Weights of a small transformer language model.
Size: 12 layers, width 96, 6 heads of 32, vocabulary 4096, 2.56M parameters.
Training: a variant of Adam for these matrices, 131M tokens.
Each number is 500 + 25 x the weight over its row's rms, rounded and kept within 0 to 999. Layers, rows and columns count from 0. Numbers have three digits each. The size before them is the row's rms in percent of the matrix's.

# up: layer 3 MLP up, 384x96, rms 0.141, rows 170-298, columns 48-95
# down: layer 3 MLP down (transposed), 384x96, rms 0.116, rows 170-297, columns 48-95
up170 111:561487446475529482504520470504510535489513510484482538525465526538538473497505475508488502510500495510510510474500463549490521539491503495450485
down170 094:505490491522495480501462493512516502491543530493502466546507505482454497486523456483438505493530498513526519471488503506462512497507490470493486
up171 078:509504507499529497483528497503525495509542548463514497501508519528484537523444499523519486508498529461501515502470507513510569495494498506495472
down171 085:483496503496508474514502494479516547552518485495434508473508535501478493548520524517489493482467530495462520505504469486472468500484539499495542
up172 087:544527444524555475494451507521491442505493506463522483510461514473489505492488483536498503509490475542508488500458523547515490508546496503445506
down172 083:516517535464526514441512505549485504465530492512489515509510480517507469479521516459508537453475446495449495518487483512507442535504529494526522
up173 074:527475493496477496522494470552489524539470535496489507488504517472544479503511502485494521514480466490471469466497474494539449532456514542513471
down173 085:444480481484482487495496532471532490498499526533522506497503486478479508503498505529557460514535488503509470529511561492522533482476524521471502
up174 101:519519480493537505499479521454495448528492480512560488491503533480549502504478505466482459521480507497493469470503513499496539526496463514488461
down174 093:515505479497486446527499489468530518488556474488509544471494495478500479444529459477507520469524458527549478531498492499503500515534520490520528
up175 101:523508462462490485514515515508467505523465522496523488500486481510527570537501519474489497506521482505515538512521479534484521517470489538481453
down175 092:516485510535496493444501496479505508518491496553520535493524507487490502531529544477477540470513478469505482506497491506470488499475454468520535
up176 115:528500491532508476517499490516473497482471528474527495454485527472549522530468480466496512533516501456468509506513457483489582497486491525451483
down176 151:535497533504476529480451458509488472502475512466496507479472534451518507536494524467524517524506506480463522460515536492486503503456491518488505
up177 086:487509462477521504491501498466457441530499469470514497460525511513460470511514509471446497557502493487498540474493489482503529512480496491479469
down177 093:474515493502488439530501496501505514476510503525491506503553486533449477450537505555496477508531516515503490501508505473520496506459523487534522
up178 124:515520475487499526522448476464492514569496482444496529502470529480478513494530460518551481513524481549512512455473488512460503536505489462472479
down178 119:504485501510517504487507506454502534522540475509492447552460485510474480487544471544528536505478521478504469519478449486494473486509491448471494
up179 104:506538464498467483494479486466508459436497498507524511504461503452540521537514465502520488471491475504510520534529521525509549524476413481473505
down179 098:518435483502498487495516500552497525536470521475499482469495507535499523499461516522513480492477478474517537454484497537542502503481513557515500
up180 111:510531479521524504482512470503517488458513478490522493474437490503489543495530474496494492512522495487474501537515466495507529497501446487460505
down180 115:531503521479496481529466516513520514465485482485550492498489477485510490500514519510473544539482488464503499512482479470471507447488537495509492
up181 088:504488493485507549554477445537489520480498504495479480501530468465547495559517496467479487528504508476478528480505441520443470502446530563483486
down181 084:456508495555506471494534517467510503453516509528507482500554477489460510504452503508525451491517515525518528509522537458475573526520519486522467
up182 099:565500509523477493470444484508494502529465511493539513472483490479533514519536473500505519548471486499471480490486477526520520487527488498505468
down182 087:511492508473442496516457468531509505505502536507461484522489521480494497479523528487500519529486537507480493484465539502520521488500470499505524
up183 101:508485441479461503481480509504463490488470520495492473510487487485532491531495486511484532489517499529496492486473498505461514475543481525490481
down183 089:516477487509470502478511470500451475485532516521489476536484470514472494517506495530492495509498502528459509465498511495528519513570530549463497
up184 093:500489491481540489496501494479511529487494550540528487462504503516471523494454455462514503517510485501500475473500474508452496517523501499499417
down184 092:504492525542501487594537523486485540478516506549516486518470470517490457491479491525499489492517506525535496499538512456470502514527462493510479
up185 103:506501498510538496512466511486503469509524484480592507477481518512554499504540503446489527512502492489522469482456512477467556478425465509504499
down185 106:449529505529507490538539493481487463496485431530508529511511483483443483493497468511484467490515505545496469538482505498516495501527526499492549
up186 108:486528485509533511521490495480516479477515481510527525486511504491517486505482495504483558501501473562472534499460512458497522486511491477480512
down186 124:465496521478450490535490471474488495435522460480494528463480538495507522491510517463509489469509535511490490522538461467489531481507532476488500
up187 087:510501455525544533529490478481468507513498509495519500475519516479549531501474470514478493508492465500499480515497486539514489483488496519483444
down187 118:506522515489526531528473493519475512510484530459548507481507491504537524526484469503529484515504494495469517479481464518486508459487494522479473
up188 111:521508497482531480459506485511481506481460511479524519500481454505554516525521534492497481520504482536476503462456468515463529551504461459500476
down188 106:518526500485506465507487475539498465459523494485459530515486477515515500534434497490539484513486538540509482461494530520517495497487466531494519
up189 102:516494465529524529526495485516494479530500499483553512470495519497522485506517501481485465508503475449451491452451530492518555465507486507484508
down189 100:488538567530485466533491466460525476509506433514502501486515473501555505526536515489499493488489532517486515506514523499532458526499494512494503
up190 108:506535543470525507495499512485463494516472482472512546486463497542523543492533516471518510436524509502479509477452522494518550495464474551504468
down190 100:530458487524561528473496464467466514514525461463504451496504485488465466490481467454488470521465479494550509470498500495497495549495553535495494
up191 110:493513501496529557498527464514482524495527488488526500495499451492520497503491479454530512542509485486496505477469456497500482485526467513478510
down191 113:498515494497531544511516462498501521521484462473535492489495472486525480506479521482473464493494508494506438463506486501467515469501526512520528
up192 104:518483480459532471465499480520488500531504526491529502486512517507504507454501480504506523484536498473468476514500494523490501510524488473490482
down192 097:506527497499494484498466490530476523481507480490495492505469497477491512560517457506537465486446493463482500495492481502474464511483506506489485
up193 079:516510462506523478497480523459488480502480518542551509449554542477526498473497440496504468505515489526495477471483527548485492478497500532468475
down193 069:479495533495523498520428533497516504519501460517477496501497508509497548519513490498454529473497520453539460515510484477519429510522479499549535
up194 094:547561482507489509505506496535489445520490523499520486510518556528498501503499494457478538532472470508458551495520467454452498473501494513493489
down194 087:489481519523491477534516478477522478510491499503472543526489472500459517488465513523488474491494488527533558531518509530483511481491475487532524
up195 100:481508548478559573476483503474494520506504520501496516534522516478542478466520499529556508522511504503518504504462510523467461511494482484500506
down195 103:474494473494490490531517489517529468426541501482492522488519496531454524488492520505465498517540490503517494481531516478497489481515540494493506
up196 087:538519454481524531495521503519487445549472487496503497481492533505541505511481520454482511509515488464506519463508482479488540481468488484507441
down196 087:477505502501493482502534488548510467488507527523492493536528503518510479487451514490503491493508513464522483491510542555534506516485525487491452
up197 102:471498488527510529513483510496512548513508479501533504501543479486474504488457478471535496507523492466491558505455476502500485539518499517509542
down197 092:462510493470499490538529515480511498474507499487435539515490515555473465550542537522504539489467541524474540481509518487487518495496524484527497
up198 096:511505507501501510494465527500486513516489511489555498496524501458538460522554538461508511517517483500461502491486484512454515541465484474504425
down198 087:515499519545461468508517524510543537554511544518518474478496512545479424495460516494492496515531524453513489458533516519513480521494465485541475
up199 114:472494489495538524531483438512479532520507502493487481480501537494489523542441507519498542540490466500489531483489486516466535447463508490495483
down199 114:522500473494485507456504508540483508525510537481532442479494512467518527463508539488523462488494513467478548511508478525480480479546484485497490
up200 095:536472475486459549496519453534509527540499531482491501462512497441517523446486486502520478486503473486487490514556465509466539495500497476517492
down200 085:473478521544487489504520501509502495541505465546489453471517464489463527481516511544492512471513528509491487512498519494482527502476508455547504
up201 097:508513478520496458504483497501477496512445530466544504474489463513515525504506482494538527509493463545437529470528516468484526460494516558481509
down201 098:498498515512500473480457502518515490478543545523463493470495512495509501466523487502502434500537506464485543517462484503488510484525486480537490
up202 095:511487484509525463482486517539489478541441486513535529446514488500486558465483501489501503518498524490490518523531512507526531492513499492478437
down202 088:520510492549479476468521467519482512546472482538500493531501525498505538525513543488473519496464528533521494519533527460502482524499521497522516
up203 106:516526524498494476526426514507520511501517519465510512471475506513463486518464466517542525541539491487462475485485495518490472531503471469485494
down203 105:522501515466508509567447463478486465502518474480477462528497466498509543483474519500499493478544491517496483532514537487496503515491489524464534
up204 117:531508477501502524487470490516460495516497523512503507486445492455513507510504511476559520511511493468513524447526457519518527494429481549496475
down204 117:512455490476480554422503474487439475522509522492546496498473491505485535523500515514513517523464518494505469485510477467525497513478495552505475
up205 089:480490493509534506528479517486488482519465475489534504514479517517497489510471470503498479522499506547518540559511480511540504500443485460415499
down205 093:459526517493500485529460523500492487479464487505543532486487502542497515509472468491462486468470501510507491529493457525461541506476524520531491
up206 121:514487480493531480521515546493473519505475524458521504501512491488507503475526470480513490488530493534477510481461470545487520551533498541489448
down206 156:539512477487465528550515518521537498521483502523526500482500541463539501498487471475516513494486490505491504485453463515536506519484473474521497
up207 078:501498529442538462558520553534510526498506501523481517477497536495499477449470491516477527505475502503470499512488509476478469477529503548492481
down207 075:479472524489510486485539546492550480454492504478516491499512463495499515486499501563478497524542478525484503476499569491527472544483468453488510
up208 078:528497505517496518489504505533497516515500522507545513528469494505483538470478487480503494534514474456542511519494485489488581458529496510481487
down208 079:490494481494513527484511507583510521515499494510495480499482489478518499529515532518516471488499521518444496506460447488486445509552535481537462
up209 094:499485470535503507502493499509448494476447484475489538511519486486532503497510507504538482495481496495470504481510460519493565488532447495468492
down209 093:496540470530488525472473480534503491487492483539469492519466484523522514565488501525476495561487483489538495509537512510447506508477511539506537
up210 096:505478455470518565508491522470464443488486494468540507482485546542522517513509531520492483491511482506488503494496468479491527520483468510501500
down210 094:478521527534493455561455489496502547488529455501514547514465478527474494484508525513529479488482501509521458519481488533492492456481531531448496
up211 090:507501464488514506434491455521521509519512502515488500506475488461530525537501500487537482529536518516519542499510489514504529456479500467510428
down211 086:459491498525522488499518485503545544469519496467488518501471477477523487493465537512510490524525501512493548533532550471524524457460511508505491
up212 105:489501488519521534527491489518471488485525516496472548481533491527482493460479462453499496498530462456481502441529495514530501474494492505488520
down212 094:495493472473505496472496510537535551503506555528497440496504471484473486518528524481494506484521510471455506448526492489481489501523550514533475
up213 120:517523519486511520476462492501474549534462502481507503509524511526516482476516495477467515496515459507491516482479465494504520511523476528466460
down213 129:508489497475476508509492484513517533485429500514524469491477501446558492506515493469536503505502488507514548454463496513472547498541512483530464
up214 088:547555484524541499465520502527504522507456459522464511506484487488483505515486486480499488528547494563492493501507476546491505463490486498460478
down214 090:555487530543477489475521503534487497461447442528511484530516461502483507476500523536511472475502516537503505491491546528493493518504461466473491
up215 128:492539460461571512462514496498486477474509501496484489503504516505507510468487491505499476483512489489488514534512481533475526498525501538468484
down215 127:491531529499530504484510508511475470522516475486526520498503497508501506496490507507487494437488505528499444534505523481525494506484494490498513
up216 085:503497543450499468505517498537477505497510506442524518515500500482565471502478534496510480495478452560503500490493470462489515469470483507500494
down216 085:487522475517525487535479464470539497496498523534491530476476491514441485504515466532465504544489530496549502509503505531508476543499515532469527
up217 103:497517503469474503532484547538483511457482507487503510484496483495490528519508472487552537509524501438504515476496486506517482512510479497495499
down217 102:499474467479498538528478510562516487514541486518474482444493540510486527537483483481501494507527493502469426460476473511521513509521525480524480
up218 086:512459508507500514467487497539506519479509551521517537503517513496468497535517479520489483494535468478533497532512519534491486523509468513509461
down218 080:468501487493509516543496463493478496461507508437512481478525501516520484482489529488513487526538542499468506465542519532468489490467490482532499
up219 099:557529529465513518454529496509479478499465516484508532528541541499520533512487529453510469493491491478499522485498514472498492495491452546483460
down219 101:443553499538485509522495490454519550469503498528493541545450493521492471485514491479486517509501542462475478503514488498553504525584476487447500
up220 102:502528485502498517538497465476500506499482500422531491485483484500494539470512479489491488488487495517509496509481489503492542505545504514482488
down220 098:519500536505516499477492510461477496481459524467460505525550520510489491514493551522488522475491538514571506480496504534471514491459513468505504
up221 102:496531507494511520520483487497413520526511506488505487460463489521515487487524490505492531499523495489500505523482458518496503473511493537511464
down221 105:529540497461466512524504491509479535480486510507489480490483502530498524506508485485495520435484515480529523482505497526528522445493522510494460
up222 115:499506513490506486543491532502488499458499486529483522509507490484554508521514452543538480496528493469501518494487502500481514483483466506463476
down222 119:494531481503485459544485477492485484504473524522505508537486497488531525522500470485491492476487468522530501498486496548557527501502471491461491
up223 080:512518469471551524535486508496473481491491498488542497488493519490516461482491484487511508496529487489479528510490502548424524465460511498485487
down223 114:505546487460499525532468498489480528488470524458540542491511516494525488473474505498502498513535487491503531507471504534472515444488485516475485
up224 088:517457513511467527512503537508469463467500523481497511517524490492516490483527504461445518489501430494472519468470494485502519516540488507501508
down224 092:500483482518496491497519516522491510485513540506457529504522455498487484501504478548536486512498485463525493499494471469484494529518574464521508
up225 077:457530481486504484490506464496474491487525542524503502512476510499489513501518471494481501489472513506465492467494474523492567471504519578489543
down225 080:456522530522487449509504498508489492512476540550500485537531512520501517542487520509517504453499530501509440457495510467533516515488487513497524
up226 076:472527503516493488510523526548483512458470533505503480497496491448493561537474510470505507510493488464521509488533487501469538489481491519485469
down226 083:485508538503490504539522521570494510487481491510526491504491517514523498509523530458469517453530530520460490463541512472514459509482493526513491
up227 115:528550477462517510506498514517490510520487504504519526466509507499554503526457516512498471495496460499532483485465496495440489532455503489470520
down227 108:517515499477517506470490493512497529501490497533491520529511498504520467463527517507517484532453505490463530575488504461485493512493460474488515
up228 080:505479458462499478503503532523485484484514509539518498487491506511534497561463490513526537511520509517496513456490478522468501504476499502526508
down228 084:532460483501531486467493491550485517480473467557509505538489464478510513482514518499518542500454553521451535510509438497487452514533492486520466
up229 093:530532490506530556495505427483503523482513508505501509495496451532478541514508496450546489494470474507515516484503474493504509495491487538489497
down229 088:501493463520504500501482489492490468488443551503494528566513468523501506476479516487506461516492520522488545498503546496479503528499476530495543
up230 097:526508535515550493480476458489531520510548474523492495492441507503530488510463513485526511553519500516492500493483487545471490493457494506483479
down230 087:497513506535482501506481485465513493485531529515484513531540474503536519506501489497479491513468524515481501483506516520457530494474480514551488
up231 098:473519507504528543510506541504481510455529512529510487524510510491468480495468484525504507512515471498484523485525472539517485476446464480481487
down231 085:518501515489472523551525508516496479530502479487489496555475440528495487524542516483480516487519520470512481528517510499513457557513432513545494
up232 095:470549501515500481522487507462491472497483517487498511467509499513528497493469509515487445498513534456462512455542505485511529527505512543479463
down232 091:482488489544484477543469524481487534492503509498542508468501488495470533481500466537500475499471513456513536492542545505484530494501495471502523
up233 084:467551511455459524518478521511504467480507521495524494524480472493522510519480453487512514493489493521522516485512476518521525465469498472548509
down233 082:492501493487460476528490488519499485492497526545460460481515471529469519523502498455522536456485500528477489507533508511554487493517513473535549
up234 081:482525460478519531475524445504529486505490501542500479494494553510468485513506470451536481556539503522445507511499497545487506460501512497473435
down234 089:484523531499484508500456468512496459513471513441523512533558493463505525487506509509499494493502473501468511497536539498518456510482474479544513
up235 107:533516509524517539500516478496473530515483499492509517466512516518502500482507476490517466518479493492517501507451459461496507534481497479499510
down235 099:530526537479508484503511473503476518463504489510483450536538446480475514486515517527501499535500504542459540484505510494510492505519519447491518
up236 097:491539486481490491476493494505517486458508498488534530483468500532519463512545454537504495498511497518497502548520467503525540511500518527435494
down236 092:537479489450547479518488485514521482503505486512448496488530477471467537494495507498509470477465524504537557487532494499496491459471524481516500
up237 087:519517520488495566516489510472478464531485503500479485486460499510544513479496518446497491535500457476513503504512479500480534452480493536518486
down237 090:502513505498487506505496498493467540498483521467488519521525526499542511482531509498470540485505438545510510498554528477489466506495510452499475
up238 117:539513466475510482481502510456497543501471547495464539476511443488554546493490459490492501507506472509543499507495468528432541515505489496496467
down238 124:468541507471473519515503518525539525508467492470519481507505439464487563495491495499486523506515511512489493461510482522436544499486499468508496
up239 086:504489501537492501470504442477512485528509522483507540509520487489503506503484491499474464449500488539528531520455513463489481471486470535495498
down239 093:545517493465479506535494544514527558501510517509525497489477479483525514491517512501513507507469498490470464487510434534499508519510504474527505
up240 122:485515495519490520496479472516496494502487508502492491469459500507516489482501470481478499508530487454489502513535486516493517526486503493500439
down240 119:481545528503530497509482480445431491514508478479528493496507494466489499493494478512493448521480467508462497524498532486476511486488523500510533
up241 101:538482470498496484454464535551516517487490546483514493480542524464537503516456488512532516488473476468459502468468475499485520487475500505480434
down241 102:507459520499522454468501497518482496501511499518538480518535527468482455465499521502530497491492505459497460537498545484533494484507552488512487
up242 101:483509447530549519524448509490482448513510497502489490482508491491516518516497488534486484491534476521490496450484458506498495502515460538498490
down242 096:515511549490517486490476478463526517490528476532532544465514498469539475543499499514512487521480469490474486501514495448438479489501507499543480
up243 100:510495497447525516486469516521469500539495489536537505474447515466515488483480481497499520527528493465448545509516490498472514507487520499500482
down243 091:554465553491513503471491512531502475512469448505501489506493481480515440498496486511507476541512534577484525482504506504496484520463475505465474
up244 115:495486484456523500508476542490510512491518491502478545488448446507481487516520523532501507478519500518489519514488475522524503480482471515502451
down244 111:480473492461488493516501500497527499494524468539513473508442525531476531507470500522479494499469499532511462486486466507480488533504507487450483
up245 115:540513468525502501514487506529468500486489556461489527512484494497522523503486479499566499526483469500448545503490453517515505492487494510504494
down245 125:486539513477494515520495532481502488451507506515513539506481512474475536533500518547457490489480477484514509516557483481503486450470494524449497
up246 099:466481491454475520485503510497483557526486508479519586519454498507502458546498507541537486479512484482488492509526502559480498482496479469500521
down246 086:496506486547551479547502487488466450455494483526533485499498531532517529504484520492520499468504516525536489489453523479478539488469464526508533
up247 104:497525502504509483509513497518509518500486520501512517456493517452515494527534454473484512522457512502489522466497496501465529415513463521513473
down247 101:513495502490501474494476543511511506493461494506470526473537493483445553549506498499489550497489488490519491468530523482514470509499469532528484
up248 107:520493477494516502456463456516507488529499515489540499488496518494486507523498470480539521508506490518511520494475447510519507467516479493477479
down248 096:533521556470522520495559465485493491499507501549554470482532505511510501473520492535489478496470505518489477526534491466486480501475496488512508
up249 099:528515479458540500462523490479516534523505534496479482496503490504509530507484479505491497495482503545440510496475447483500519528515494547538460
down249 093:509526512482524465530540505463529506467503539477458457510503548518480510471451497490450480507491471509459512499493477482512566522514479476533475
up250 108:486484468456532508471518492483500462503511502468509514475544477506547489493521480465496507501477510495489540451494487497510509537532493541526478
down250 099:464485531469516489511480444493457491489504463499503476546487487460474538525485521461503472509553506456538511532526494498517501473482557499469509
up251 091:500517491478555503503506531454500498498493517504474498512512487490484494512514497538537520498504492529507506483506480547510538473473492509492505
down251 090:503475514500498468483509506469476471516434502451488492515501480540519519558537474503525503502540472489526529509517564513494520496484530492514480
up252 107:480474511485499526506471513479486502532521483475520542504501481520483525465519510474489536520545483446492477521495508480519506531521521531483465
down252 101:492486511518484489454475527484472498519512486478549525499497493522452531510498503474483500512512521517550471517462505497522541506530504493510462
up253 109:507467494509511516498545514527513519460491499477473553445498505471530499508486456483525497505529506490468534485473482516500526488497503494526478
down253 106:457491467495475522521520540521523504487529531563464515472447489491511537468491453545489518467508512521527502469504523489467503500518470482516487
up254 107:547511467503505518489498524506489473517531500493538493481515501517513519474502529523498515552502480463522516518504468518467500481478501522471483
down254 111:535471506476497507525477494499467547493486444501473500514473476491508493491530515486507490479530471493516551497496508526490453470486526473489521
up255 112:489492498505519498543502532490475491490538514498507509516486467460495468487500467475501505537485486526488492525484482474554532450443445561492486
down255 120:474497492450517509499489521504523503519505555504510464521535504479462480517492527472492474535502516503487481508472472475502510455460488458493465
up256 086:560541521503499473482498508510477523556472491532512493462465511468499497502493486490534482529489481524530504509495485516502534444513474475481439
down256 087:523478503540454502522472509525482513469505510525449526503479463529538519483482477523474446485504512497539534546497502504524495500541490453518478
up257 085:534546508501455472527524535495520492454503524492492526499489498473487470498476479499509468540500492491513510504491453452549499456501453504465488
down257 085:513554489445485535487468444503524523547501475508460488486468498497496499509499525512490511488505480479460489466512508483488444513546494508536499
up258 109:474501501485556520472496540505531499498486497451504535545455489519526477468526505487542534519528473490508481527501501512477485522529471526422466
down258 099:504499504536484519462490528481519482525541501489490490479501473527484512491499459515517487556504535539508494470506553511498468509492522494532507
up259 103:513539524510513506508505494486453436520482514464534505486534545491528538507469495521485527517516455509494509499511453536541493512467441495518485
down259 097:524487469488476522478446478519466513498503534538505524526531487505516526497503489470530517487495520464510502499515495510504465493502494554547517
up260 092:506503530498459496495547518505531532512502478525472521479483512520485508531477448485504494512557496491503499500470480530512481458472482522432543
down260 092:523490502516488491499476490449517491518486439506497486477516505524510469515503486487467514490449535523503503512493502493498495513446527513501515
up261 102:494511475479514479495507469538513474510478528505516482516490504532477493505496489464565519517508471507449504487504471472489520508531463542501484
down261 089:517515488509488518506518502536496487478497524514511466532502490539469479485468521529547445484502511519464489483520496508488466514487483488530517
up262 105:568507506486522511525501506496493541531487517505535499476501533483500490449519453458516470510501477467494483469452476516522501503510481516487459
down262 100:521531514517489474513540482526485528557467489519496506513526491491459489515471489502514515502497481489508506468489509487511433508510517509487516
up263 113:459558504505569512498506504520485467522494500486505546472513522448508509463503487479515553509525459496487505473458496512503503493470435494476511
down263 119:507558517510504491472510495476479533479514430515499481525500500522526486491519498514491527493446515506507546528450497508475510496517569493468500
up264 117:496524506480498500529482518493465516493532484472565479475480561516524528508504504460506485514534478507481505518466502475485521472519467492457483
down264 109:469485506529495470561499486513474506429502423517495495517523485492522525509488501518504503494510488525520482500515480483534544498486529514523544
up265 093:479504484475557491489502521496439507556516514498482499498525488521490484519476515481489558528491457509529508495462494530501490485458500497522449
down265 093:491478488537478466513501504559502491481504509450527497512484509495536504480512503510476485536504508506520524512510485497515523493507470536466462
up266 095:539498471466463509464492542454445520538446484503528543487510548521495501478502504516518494524485489507522555509469515484503481507545453529497487
down266 086:473521500520505491513543525517519506536468515452503511508470508470498494522505514498517506509519474479442452516501469461499484519480536493517557
up267 099:519522485536538496505431493493477564504538481499508468461467517510504505504494484483503516543481461528483498485483512508517539432494495495511499
down267 099:476506490525533506534492492510520524463520494508451508486491497489483491485460531476487508499525508535470488480564481484486539494505480486521482
up268 105:497488518524514524529476522459475513491520492471506490498470509466495518498477495481466498465496449548502518484516481486480521490478457463454501
down268 106:508528502474538468529513509525511496525535556471473512489490505507510487459523506505515531484533511446511530461503494518500527506531486499507507
up269 104:474576491476540545510472531473488496513534487470509526486531454500482517515514522504490517521474487504526466468492518476455516487500453497497488
down269 109:480498521468510475482486503429517503474511558499476490488511491496499432506470495482503475512529488530498449497536482497466491485502488528509523
up270 110:452516485531512548508457480521522493473519484524534474473463482460497480482509483477480511509516446497503504493463528526523506488520482527479504
down270 122:479514536491529496495511489450519451481489432514500490497551529478515507538491525527516499527481496489509487536532513481499492456507480470486513
up271 105:523496493445479498515536491495521513484466500499506528517505479525530496494472482462528455538488480509506525492507478482495512490479489488498473
down271 112:498469496528501498529503470469477492471520476499514477550499506531480502545494529501477493497473502477457521511467493491495512470467538466496509
up272 114:483472474474521519507487449490471510495452514473515551490485545501538478491489498500501517507522476518476507535472480574496513501473508500468493
down272 112:500445461508505555506479488554430501469468482502516492480501503536488509475492530511507460491520482521513499490478477485519524484520485475518532
up273 092:552515515498497462519534497499482513521490527458475535522469469468553473499498496466518476493461478496515508526477463485473561498486473521503502
down273 094:515518499460485520508440462476491508493511508493507465493496489495551530541509470484509535463515525517505477528494460577468514468507502521523513
up274 105:499541446463534531525440523494487481441512507479499510510503500505543523491485495462502530551551474470469464480488491495503515493466515496455536
down274 106:529505476472512490545457486472534518464528472495483491451519504492506510460508503499476510492506500494513534489519479522447495532546514477540551
up275 082:503480533510517506531509524515491497538513497493540516503511510511455501513488501538518526527529458506518522511448499496515509455462483487515534
down275 088:525505489459497505496484478507500503496448540471472487493467496508547523512547488465464483482466541477467512494544484519468484514543519505481464
up276 117:507485475497493533501497530529510455506504526490520500486515494535481511525502512511510517522494506505433499494476491519476508504516452529485486
down276 120:534512470521473548535457444515496475479463472494525543482511497510447544524504533473516525504476498472483493514479470509484495452533464527469549
up277 096:513483477507563506520456528501497511508525493483503474460485477518469468531506414499448467520535494475542518521458516500482505486480504492510512
down277 093:541515490469487462503519480496476529509517513482525513510502506488501523470531480533515499501483490486484470479538477472537479525520534514545553
up278 095:514498492473493534543510515540470461545487506497537515559487510457502521501478493505486492490488457515509497451536509479487530491448460523515491
down278 089:508519482464520471505484478504541507471570523484520477522526467459481492481540503516499473517524534489464447456489495493535522515537493474507522
up279 073:553542486536461515541466478503492512473497468481502504520494483508530503481534530500504546497470485490499500525507512525509452477464526508520516
down279 078:478488486515507493480549528451505495549535522496501486493493521480461497481467502506535532450524478509527468497533499467503554520502485484481462
up280 090:499525516476506549473501507512516470515444504486521512541530500528483508476498481464500517525532480502496521504479505459502522527542481513481452
down280 093:488500495466505499450456445469483511473508487486497527497507518481550510534497524503466498476527504479480506531519532523528492515500507491517496
up281 095:502488496475503488460523519532460483551524531466496540532443476532492550489516488478488501493509483471448519525473509512472516497515482539469498
down281 084:464490492524506500530528497529502498503515511522498511527472514486511519493468487510530527476520536502505443510475472457521473509530503497524463
up282 093:563474469454519514463513520510487464574484509494498498499491567505509497511488479504555545493522505489487535492482472516462501502490459468512478
down282 091:511479483458530466481521527525499480541530512515515474513553507492530494463481506500486545502507509500502495484508479561492504526503467469547509
up283 101:566505538466482514495490490504513508485524521466549509463497491484493502506489450483500497511521518474471499491491515520457544544503532502471451
down283 117:531527463521487516483501520521511527485499538482511464483533488482481499525514508458447507512504520476483481482526522497494470469433531531518495
up284 084:512515496483549515490503499508493513497475515502497514502486497500496474463493480464486508499535525456509515518481501469438506477480468491445513
down284 083:506507519496511496505490519505527501475506471459452490525504478518519483539470534512495512487504538530470485497563528509465454506491490477533504
up285 103:527490495463531479506504512477486528486449545508525538458514451487525531471512511525498461499534502522486501454475497487511509520493502475495475
down285 092:505458496511506504539458497522473541505526489515518478497493505545487435489506527484519516485540510479516513499482535548470482480540500494476542
up286 093:506502538507548481509491497487480501518470492509462518489497482475493476482490510477518515486521470479494494476458453465470503449489491506547509
down286 095:521500514539555459500530508514500461476523510552463487507473502471498531501474504515508446504511492470542451515504504493494497482513513488521532
up287 103:490505516494520551496486487499481480537514526444536492529507515507468541498487465492513478542522494461491493457485532541510507459486500508482484
down287 093:499512534517481506504472498452520442520481490506494481523496476530503502552514529449453471519468468519522481468506513491500473433490555542519472
up288 111:503492466493505476496497475502477526486534510495498501451468436528516553509491483486503474500519499491496481498518480535529508513525490571505517
down288 106:518479491505486482498496496543499512522508467507466464499529502551493472524452491467485504544517461533527498512510465507531471508522490498513500
up289 097:530458549454455472523483521509488474516544502479514533479490527495492477485544474458501507531482491509479484509486498497470519512498481479515501
down289 090:511461509501531508564508458491493489510493475526466525493492459499473475457456529533514503521541502518519454496517498456497483504505506472497523
up290 091:490528484500502518517489501507528492480519525518513549494480472487501487536535515522485543518512485531484484505512498527462486492480513558497495
down290 083:484504510483478464525494518492508453468507518537486486534553521513480471522532510522456498453485492507548505526517527527534544501536526476482510
up291 088:518503458494536538503510492460471521498494505538483494460500494488506490485521475523495514488504511521452535485533491492512535498528455562516466
down291 084:488513502484516499542484486472461503488474511582454532492495493482496511530528449516482520469494515469486518497493515503490495533503477491536458
up292 125:474546518491519505492480534487492513493513538499488494490521514475503470484515502495516491482530473494498540508495478517492536465500465544470466
down292 150:503512506454475482482438501489506495491478511520512470496497494487505469510512523471498522503513515507492517480500474533482524491527528520504501
up293 090:472557478506503529530490504478470473529504530487524488486507474524508514543480491507520530539526488446503521495477496526467501476464490516460505
down293 127:500536506495525544526475497499468502505472527476543515495484524497512525513474483503532511538516463504483508520468465530486513470480480547473495
up294 089:527514534440486500528535499503501486435491478504522555525489535538508475471498479498497503569511477510497553482514538483522480491528447551509507
down294 086:478486526526489499487494506530496483483505515535510467491521453502500532497532531496510485477481468551491431478462474505479487467526505498471505
up295 112:505516508487511534506504548506473478462501529484518499458527522481498465510499500526540480501500474499483531471490503535497513487517511495487489
down295 107:480485555512538520530504459477474474530487468476525512494496495494491500511502530473466532498467495494469513483528473492499480491505513494501512
up296 117:484536479514524500503488518488481516517496494484520503468544459523541442558504466516504544505497494474469516519466491489485524542484492486506479
down296 110:502555484496490459515487537524504528512490509491469509456530517525493473523510480490509508468530519536501527469484494530453512502527536523505477
up297 092:523499532503489493493517529506480489488530519458523530500498510463523498483543507420486454518448472531507514493510481507468535504501463536462449
down297 089:498517453502497503504508457501484508548503532505444498504535522500500540498526493492469566495466484505484516433527500535465485497521514478502485
up298 088:531526498489490483460484517473460457536503531521494498450462494464522517490484488513493475509513482539504465500501462441497485514487494485467502